{"num_hidden_layers": 9, "hidden_size": 192, "num_attention_heads": 3, "num_key_value_heads": 3, "head_dim": 64, "intermediate_size": 640, "vocab_size": 8192, "hidden_act": "swiglu", "norm": "rmsnorm", "norm_place": "pre", "norm_eps": 1e-05, "positions": "rope", "rope_theta": 1020.0, "rope_fraction": 0.5, "qk_norm": true, "attn_scale": 0.18, "bias": "qkv", "tie_word_embeddings": false, "parallel_block": false, "extras": ["gated attention", "skips across layers", "capped logits"], "init": "uniform", "init_std_qkv": 0.0338, "init_std_o": 0.0, "init_std_up": 0.0338, "init_std_down": 0.0, "optimizer": "muon_variant", "learning_rate": 0.00343, "lr_mult_o": 2.0, "lr_mult_up": 0.809, "beta1": 0.95, "lr_head": 0.00532, "warmup_steps": 0, "schedule": "wsd", "decay_fraction": 0.57, "decay_shape": "linear", "final_lr_fraction": 0.0, "batch_tokens": [16384, 32768, 65536], "max_seq_len": 256, "doc_mask": true, "train_tokens": 170200000, "max_steps": 5442, "dataset": "wikipedia_en"}
Each number is 128 + 32 x the weight over its row's rms, rounded and kept within 0 to 255. Layers, rows and columns count from 0. The size above them is the row's rms in percent of the matrix's.

# layer 2 MLP gate, 640x192, rms 0.177, rows 188-198, columns 96-191
size [ 99  98  98 103 100 103 106  97  98 110 103]
[[170 166 108 153  64 121  97 119 125  96  88  82  85 116  98 162  97 169 132 116 152 155 110 165 109 179 119 154 156 139 120  57 164 104 113 142 115 173 190 153  97 147 208 176 103  85  77 108 154 120  73 118  86  91 115 164 159 177 133 117 136  98 137 124 115 100  94 123 108 189 128 165 138 137 111 104  95  86 176 162  99 149 121 195 110 176  67 155 110 132 127  89 104 149 127 131]
 [128 108 198 150 184 121 119 141 132 185 139 175  88 140 126 133 150 119 103  68 154 112 167 136 142 164 170 130 151 100  69 121 162 130 180 142 167 121 126 103 101 108 154 116 116 138 125  90 192 110 130 121 141  72 109 104 103 131  80 111 169 173  71  92 196 121 105 117 131 125 113 156 144 133  92 190 185  84 160 138 120 108 178  75 136 156  92 103  52 116 123 133 115  59 129  86]
 [ 93 171 131  95 105 103 184 179 110 125 128 119 100 113  96 109  95 204 139 130 105 137 129 151 174 191 152 129 169 144 105 198 160 121 165  64 150  82  74 113  93 137 122 157 145 174 168  79 127 110 118 108 102 190 140 148 192  86 138 149 113  85 128 140  93 169 111 159 168 108  58 100 124 159 166 119 202 137 182 110 101 123 138 139 111 103 136 153 150 131 155 151 142 164  63 164]
 [129 118 174 145 121 127 136 202  93 175  95  91  89 100 129 202 203  99 122 112  91 146 123  97 149 111 105 114 119 112  85 128 136 149  69 135 153 130 152 153 132 119 180 115 124  39 122 154 109 176 112  82 109 117  84 135 110 109 122 154 189 208  85 109 136 101 156 115 101 150 169 224 146 148 111 130 102 127 137 109 156  99  95  98 160  83 142 131 146 135 154 141 124 139 143 147]
 [137 172  78 101  69 115 132  85 151 146 145  78  86 144  95 106 181 181 150 135 164  76  81 115 142 164  65 156 108 134 122 129 117 100 131 185  93 143 219 143 135 114  92 114 118  82 165 139 102 132 151 120 108  40 153  98 160 117 132 141 124 141 191 140 158 170 156 118 105 105 136 159 112 106  91 130  94 119 136 120 153 101  94 199 150 157 100 166  98 172 194 148 129 180 185 111]
 [155 159  88 109 109 148 173 151 102 104 146 125 136 113 166 109 128 148 183 188  94 138  97 136 115 133 139 149 182 166 161 176  76 166 141 144 171 136 127 175 197 121 181  68 155 142  82 199 187 145  93 139 138 134  88 180  72 115 174  88 107  56  96  60 173  73  94 130 114 126 203 106 149 159 141 154 141 150 130 108  93 129 155 117 139 125  99  63 125 145  89 136 126 155 114 189]
 [ 98 135 137 193  55 102 147 113 147 100 200 143 103  67 142 159 127 191 113 128 113 121 125 101 112 182  83 119 133 228 130 176 118 144 163 132  97 124  95 122 136 126 112 171 113 153 153 194 209 119 118 104 134 163 104 211 193 155 129  87 131 134  75 119  90 128 143 138 167  94 131  47 123 137 116  81 161 115  90 168 139 138 164 108 128  84 110 126 108  76 169 138 164 127 130 114]
 [215 153 125 109 157 164 133 153 166 111 106 128  72 103 174 130 167 119 134  92 145 211 143 164 108 144 159 135 161 123 150  99 134 148 164  99 118 153 120 144  72 180 163 106 195 118  75 128 104 119 126 178 153 136  78 156 119 108  92 141 105 202 143 145 113  89 186 143 106 140 155 101 142 140 199 149 174 114 119 145 131 113 118 170 145 149 126 113  71 153 182 111 149 130 189 110]
 [123 171  87 108 164 105 132 155  99 157 221 119 146 123 119 106 184 139 141 100 146 132  90 113 112 157 139 134 141 143 114 105 132 101 121 122 135 101 135 164 161 115 129 109  64 125 120 171 127  67 143  96 175 134 120 170  95 109 120 210  78 153 127 145 115 100 110 123 131 152 146 158 134 111 148  35 131 107 178 110 135 109 135 197 109 218  54  52 116 117 136 120 123 151  98 108]
 [171 140 138 132 115 150 140 136 111 100  78  98 184  71 188 155 128 139  88  80 208 116 178  94 157  75 120  39 124 160  88  67  89 173  90 131 159 147 133 125 105 138 120 113  85  94 143 100 111 113  83 111 164  96 232 178 121  77 138  96 169  73 111 111 117 116 152  83 116  85 131 202 111 103 143  63 111  89 144 122 162 111 115 153 120 126 108 158  93 115 134 101 159 114 115 166]
 [153  85 128  95  57 133 136 146 134 136 159 158 150 115 132 140 146 126 115 151 140 104 114 137 109 157 161 149 104 113  90 117  96 134  77 124 140 130 150 159 145 156 139  94  96  83 162 158 150 125  82 160 143 138  91  96 128 140 168 134 120  85 166 127 157 166 118 186 135 104  94 100 142 122  45 153 148 110 179 101 157 145 120 124 137 123 125 172 147 125  86 158 171 103 112 134]]
# layer 2 MLP up, 640x192, rms 0.172, rows 188-198, columns 96-191
size [104 103  99 101  97 100 101 103 101 106 103]
[[177 138 148 153  74 200 164  57 138 108 150 137  72 101  96 125 110 148 195 141 104 162 108  97 111 102  56 123  65 132 110 114 169 100 128 134 150 130 159 148 133 120 151 107 152 100  88  83 215 162 154  74 136 119  93  72 153 120 183 115 133 130 119 146 103  58 148 126 162 168 151 139  90  88  98 175 138 111 173 152 106 125 111 121 123 110 113 178 141 207 144 136 131 207 175 162]
 [129  98 126  87 142 125  87 122 139  83  89 109 131 131 120  76  55  99 120 124 123 118  94 138 156 100  99 151 106 135 119 116 115 124 103  64 101 164 109 111  93 166 117 110 112  75 147  96  58  88 121 141 112 108 112 103 154 142 196 158 164 154 127 148 109 125  79 141 170 115 146 102 180  85 127 167 134 112 159 110  78 142 126 151  91 188 133 194 133 154 114 115 202 170 122 151]
 [131  88 130 108 137 165 128  84 154 101 141  93 170 154 126 148 138 146  86 145  52 122  79  73 196 125 127 118 148 113 107 182 119 113  54 129 124 138 104 135 116 141 132 146 106 133 111  82  45 147  88 109  79 112 174 149 196 112 152 116 167 116 164 168 100 165 151 113 116 150 172 165 137 108 131  90 173 128  91 110 164 145 101 149 139  50 155  90 123 120 123 123 129 153  85 114]
 [119 169 140 110 159 148  68 121  82 142 100  94 185 194  78 158 163 124  58 155 110 124 109 178 117 158  92 117 124 128 189 145  68  94 179  67 133 185 141 117 165 130 125 178 162 139 148  93 105  99 138 105 101 124 118  87  61 142 144 135 111 132 106  68 172 146 155 135 131 149 118 115 137 102 136  90 111 158 129  74 145  82  95 182 142 166 148 113 114 105 125 120 105 158 171  97]
 [102  84 164 120 161 120 118 169 119 185 112 114 140 147 129 114 155  99 152 115 119 134 182 129 145 110 118  25 103 137 183  94  62 167  83  99 186 146  44  69 128 171 126 100  75  90 121 150 182 167 115 106 140 190 105 131 113 144 149 173 119 159 110 108 179 113  67  62 133  94 172 177 148 106 111 146 114  59 125 170 114 132  94  88 144  95 135 163 156 108  86 135 128 125 114 138]
 [110 108 162 141  93 124 116  79 179 110 118 133 167 146 125 148 113  93 158 163 118 165 200 207  82 196 158 129 102 122 160  75 127 154 100 111 102 101 169 159 116 100 156  66 135 151 179 163  66 122 114  50 116 129  71 107 202 188 100 211 116 136 102 149  89 183  92 157 119 142  98 163 144 151  91 137 166 110  79 156 111 125 158 150  90 135 156 147 130 152 152 153 141  88 118 126]
 [114 117 107  99 176 141  51 104 130 175 123 171 151 150  97 133 121  17 187 143 159 160 118 130 167  89 137 120 122 143 139 137 117 165  82  89 159  41 153 118 158 114 120  69 144 133 103 100 103 135 155 149 144 114 123  51 103  83 122 139 103 102 175 175 175 136 100 111 107 110 110 170 126 166 136 116 135 161 116 170 104 124  77  93 145 136  79 136 117 147 107 135 156 126 127  91]
 [ 91 125  89 105 156  73 149  83 171 107 119 118 120 127  67  84  46 126 113 110  60  98  94 116 157 131 183 168 119 174  47  97 117 117 180 116 129 137 129 122 102 110 172 130 107  81 108 158 132 152 164 109 125 163 138 106 152 133 153 126 148  67 102 187 101 105  71  78 110 117 139 118 121 183 109 166  82  98 190 168 132 145 128 157 128 155 129 132 112  91 127 100 119 152 129 151]
 [116  66 173 157 140 112 129 105  82  95  58  88 142 125 140 155 149 124 132 122  97 142 136 151 128 107 160 111 148 106 142 133 142 132  91 112 170 124  90  96 119 111 178 159 138  65 147  95 126 137  81 112 117 136  73 123 112 150  90 122 158 116 130 148 132 153 159 132  66 118 100 205 201  94  74 141 141 134 116 156 153  96 120  97 149 158 222 147 134 151 172 142 159 111  90 173]
 [ 85 157 132  88 103 124 160 173 124 143 139 118 143 101 118 132 163 102 134 119 107  93 113 147  87  61 115 125 156 108 140 151 129 143 154  73 146 122 203 154 108 190 138 175 109 124 121 165 139 157  85 149 118 125 136  96  98 143 111 128  96  88 129  90 105 147 130 116 131 209 134 137 213 109 188 193  88 122 147 130 127 103 166 165  93  94 116 104 171  76  92 111 170 192  94 110]
 [119 145 107 140 121 108 148 110 126 159 143 147 139  73 141 114 137 108 111 113 168 187  98  57  74  97 115 163 171 161  82 135 127 144 167 176 128 101 147 118 137 152 143 146  92  94 141 136  56 106 115 130 163 141 126  72 154 196 152  96 189 123 134 182 136  90 117  77 174 151 176 177  55 129  95 142  95 111 120 158 153 173 102 138 133 119 111  87  90 124 179 101 201 133  96  85]]
# layer 2 MLP down (transposed), 640x192, rms 0.194, rows 188-198, columns 96-191
size [ 99 102  97 103  93 104 104 100  96 104 102]
[[ 84 125 197 126 140 158  55 135 149  87 139 162  93  56  97 118  57 133 143 163  52 106 109 127  75  52 155  97 129  87 118 158 129 110 147 132 144 148 155 127 142 110  94 114  86  72 154 158 126 110 116 144  95 109 127 107 138 162 140 171 129 141 152 207 133 202 134 108 137 155 170  92 197  83 142 127 139 134 193 149 144 101 116 139 169 163 113 149  28 164  95  92 128  86 100 141]
 [167 131 135 137 137  86 165  68 111 198  56  73  93 151 110 110 169 137 138 149  68 184 127 133 113 211 197 193  97 107 147 136 134 139 156 176 169 161 120 122 144 151  97  97 157 164 136 121 116 174 172 118 106 117 165 100 126 170 126  98  83 166  99 189 136 111 136  96 130 110 143 205 101 137 138 117 108 136 110 158 167 132  64 107 178  96 127 113 136 151 147 149 107 149  73 157]
 [ 69 172 125  94 153  73 140 130 109 100  87 106  86  96  35 153 129 147  81 111 124  96 171  74  85  88 160 115 109 151 119 189 121 126 163  95  98 124  99 121 138 151 147 116 170  64 121 120  63  77 174 122  68 150 139 106 154 118 193 130 163  87 114 153 141  94  57 208 121 104  69 162 113 158 156 169 157 179 116 165 105  57  90  89  89 163 136 132 104  74 146  97 113 127 134 181]
 [ 63 103 121  75 105 121  82 121 117 150  78 113 128 181 115 126 100 117 158 120  42 155 123 126 114 114 221 136 102  95 121 136 128 122 116 183  72 129 180 165  96 154 128 100 129 112 141 132 138 178 105 193 121 228 148 134  96 168 115 135 148 102  82 148  36  77 100 147 143 164 149 198 181 167 144  78 125  92 144 123 150 139 188  56 116  85 159 184  89 136 144 105  57 156 111 136]
 [129 121 119 129 120  90 142 127  73 122 137 129 104 139 129 168 144 130 171 151 125 112 145 114 127 152  87 155 136  62 126 131 149 119 223  66 128 122 125 137 125  97 122 108 146  86  77  88 114 143  98 160 117 139 151 151 178 104 103 114 198 151 167 124 108 126 119  98 164 140 133 186 134 112 141 100  95  98 175 101 116 139 147  98 156 125 139  86 115  62 182 175 123  94 138 121]
 [100 118 188 120 106  74 132 118 105 119 141 121 111 114 118  76 180 178 151 153 164  72 149  90 138 135  96 198  75  90 147 124  96 155 121  95 145 130 117 162 110 113  91 138  97 147  65 178 150 111 108 112 117 151 126 109  79 110  99 155 147 159 168 141  96 111 187 125 108 137 115  66  86  70 115 181 114  91 165  93 144 111 162 128 119 123 140 113  87 163  82  90 136 110 130 146]
 [ 65 154 126 110 162 131  83 172 188  82 126 133  75 162 101 164 136 110 128 108  96 131 201 126 147  99 128 158 105 106 174 112 170  85 126 151 105  98  94  59 207 157 137 137  94 143  93 133 135 128 128 169 128  90 141 121 144 121 154  74 121  83 114  90 170 180 172 112  68 116  75 135  84  90  83 120 119 129 152 149  78  99 105 114  92 129  78 124 119 176 149 162 106 144 159 136]
 [173 136 152 121 123 107 151  94 145  86 132 107 112 188 172 130 148 135 124 124  55 117  72 163 107 135 185 131 121 128  87 113 140 140 106 145 189 165 156 165 135 146 149 102 156 130  73  81  50 133 130 150 106  97 167 134 148  70 124 125 154 118 128 113 158  98  60 165 153 126 191 140 115 107 116 104 120 161 181 114  97 128 116 192 165 112 160 114 121  67 112 121  81 109 133 195]
 [138 130 127 114 131 141 150  95 154 101 125 139  84  79 176 159 132 112 148 103 145 148 135 110 175 141 147 130  85 113 160  88  92 152 150 118  86  47 144 154 129  57 150 122 183 136 194 133 146 137 127 142 144  82 137  76 100  66 109 146 150 111 182 103 123  79 138 118  65 130 118 144  92 138 143  86 100 117  94  83  99  63 144  97 118 164 180 139 160 118 203 125 137 143 178 174]
 [ 97  90 107 121 113 132 119 164  83 150 128 119 156 110 125 117  99 106 136 126 134 118 206 128 115 103 133  37 134 123 122 153 111 138 193 124 143 102 162 110 139  95 131 149  82 196 213 134 134 123 156 148 146  75 170 116 130 148  80 108  83 105 121 136 209 127  75 176  74 139  88 138  72 152 150 128  87 111 126 168 110 163 155  88 137 187 174 104 162  62 145 167 160 133 157 205]
 [116  95 118 148  87  79 159 109 144 167 104 115 130 109 139 116 148  95 125 159 131 150 129  98 140 115  52 125  83 109  82 169  80 119 150 157 140 126 117 131 124 150  73 152 113 109 190 181  79 133 134  97 138  95 108  98 165  95 149 144 115 121 212  92 109 107 180 134 108  92 143 169 133  75  92 153 114 165 132  82 103 105 110  91 136 142 183 161 128  78  33  92 211 119  73 112]]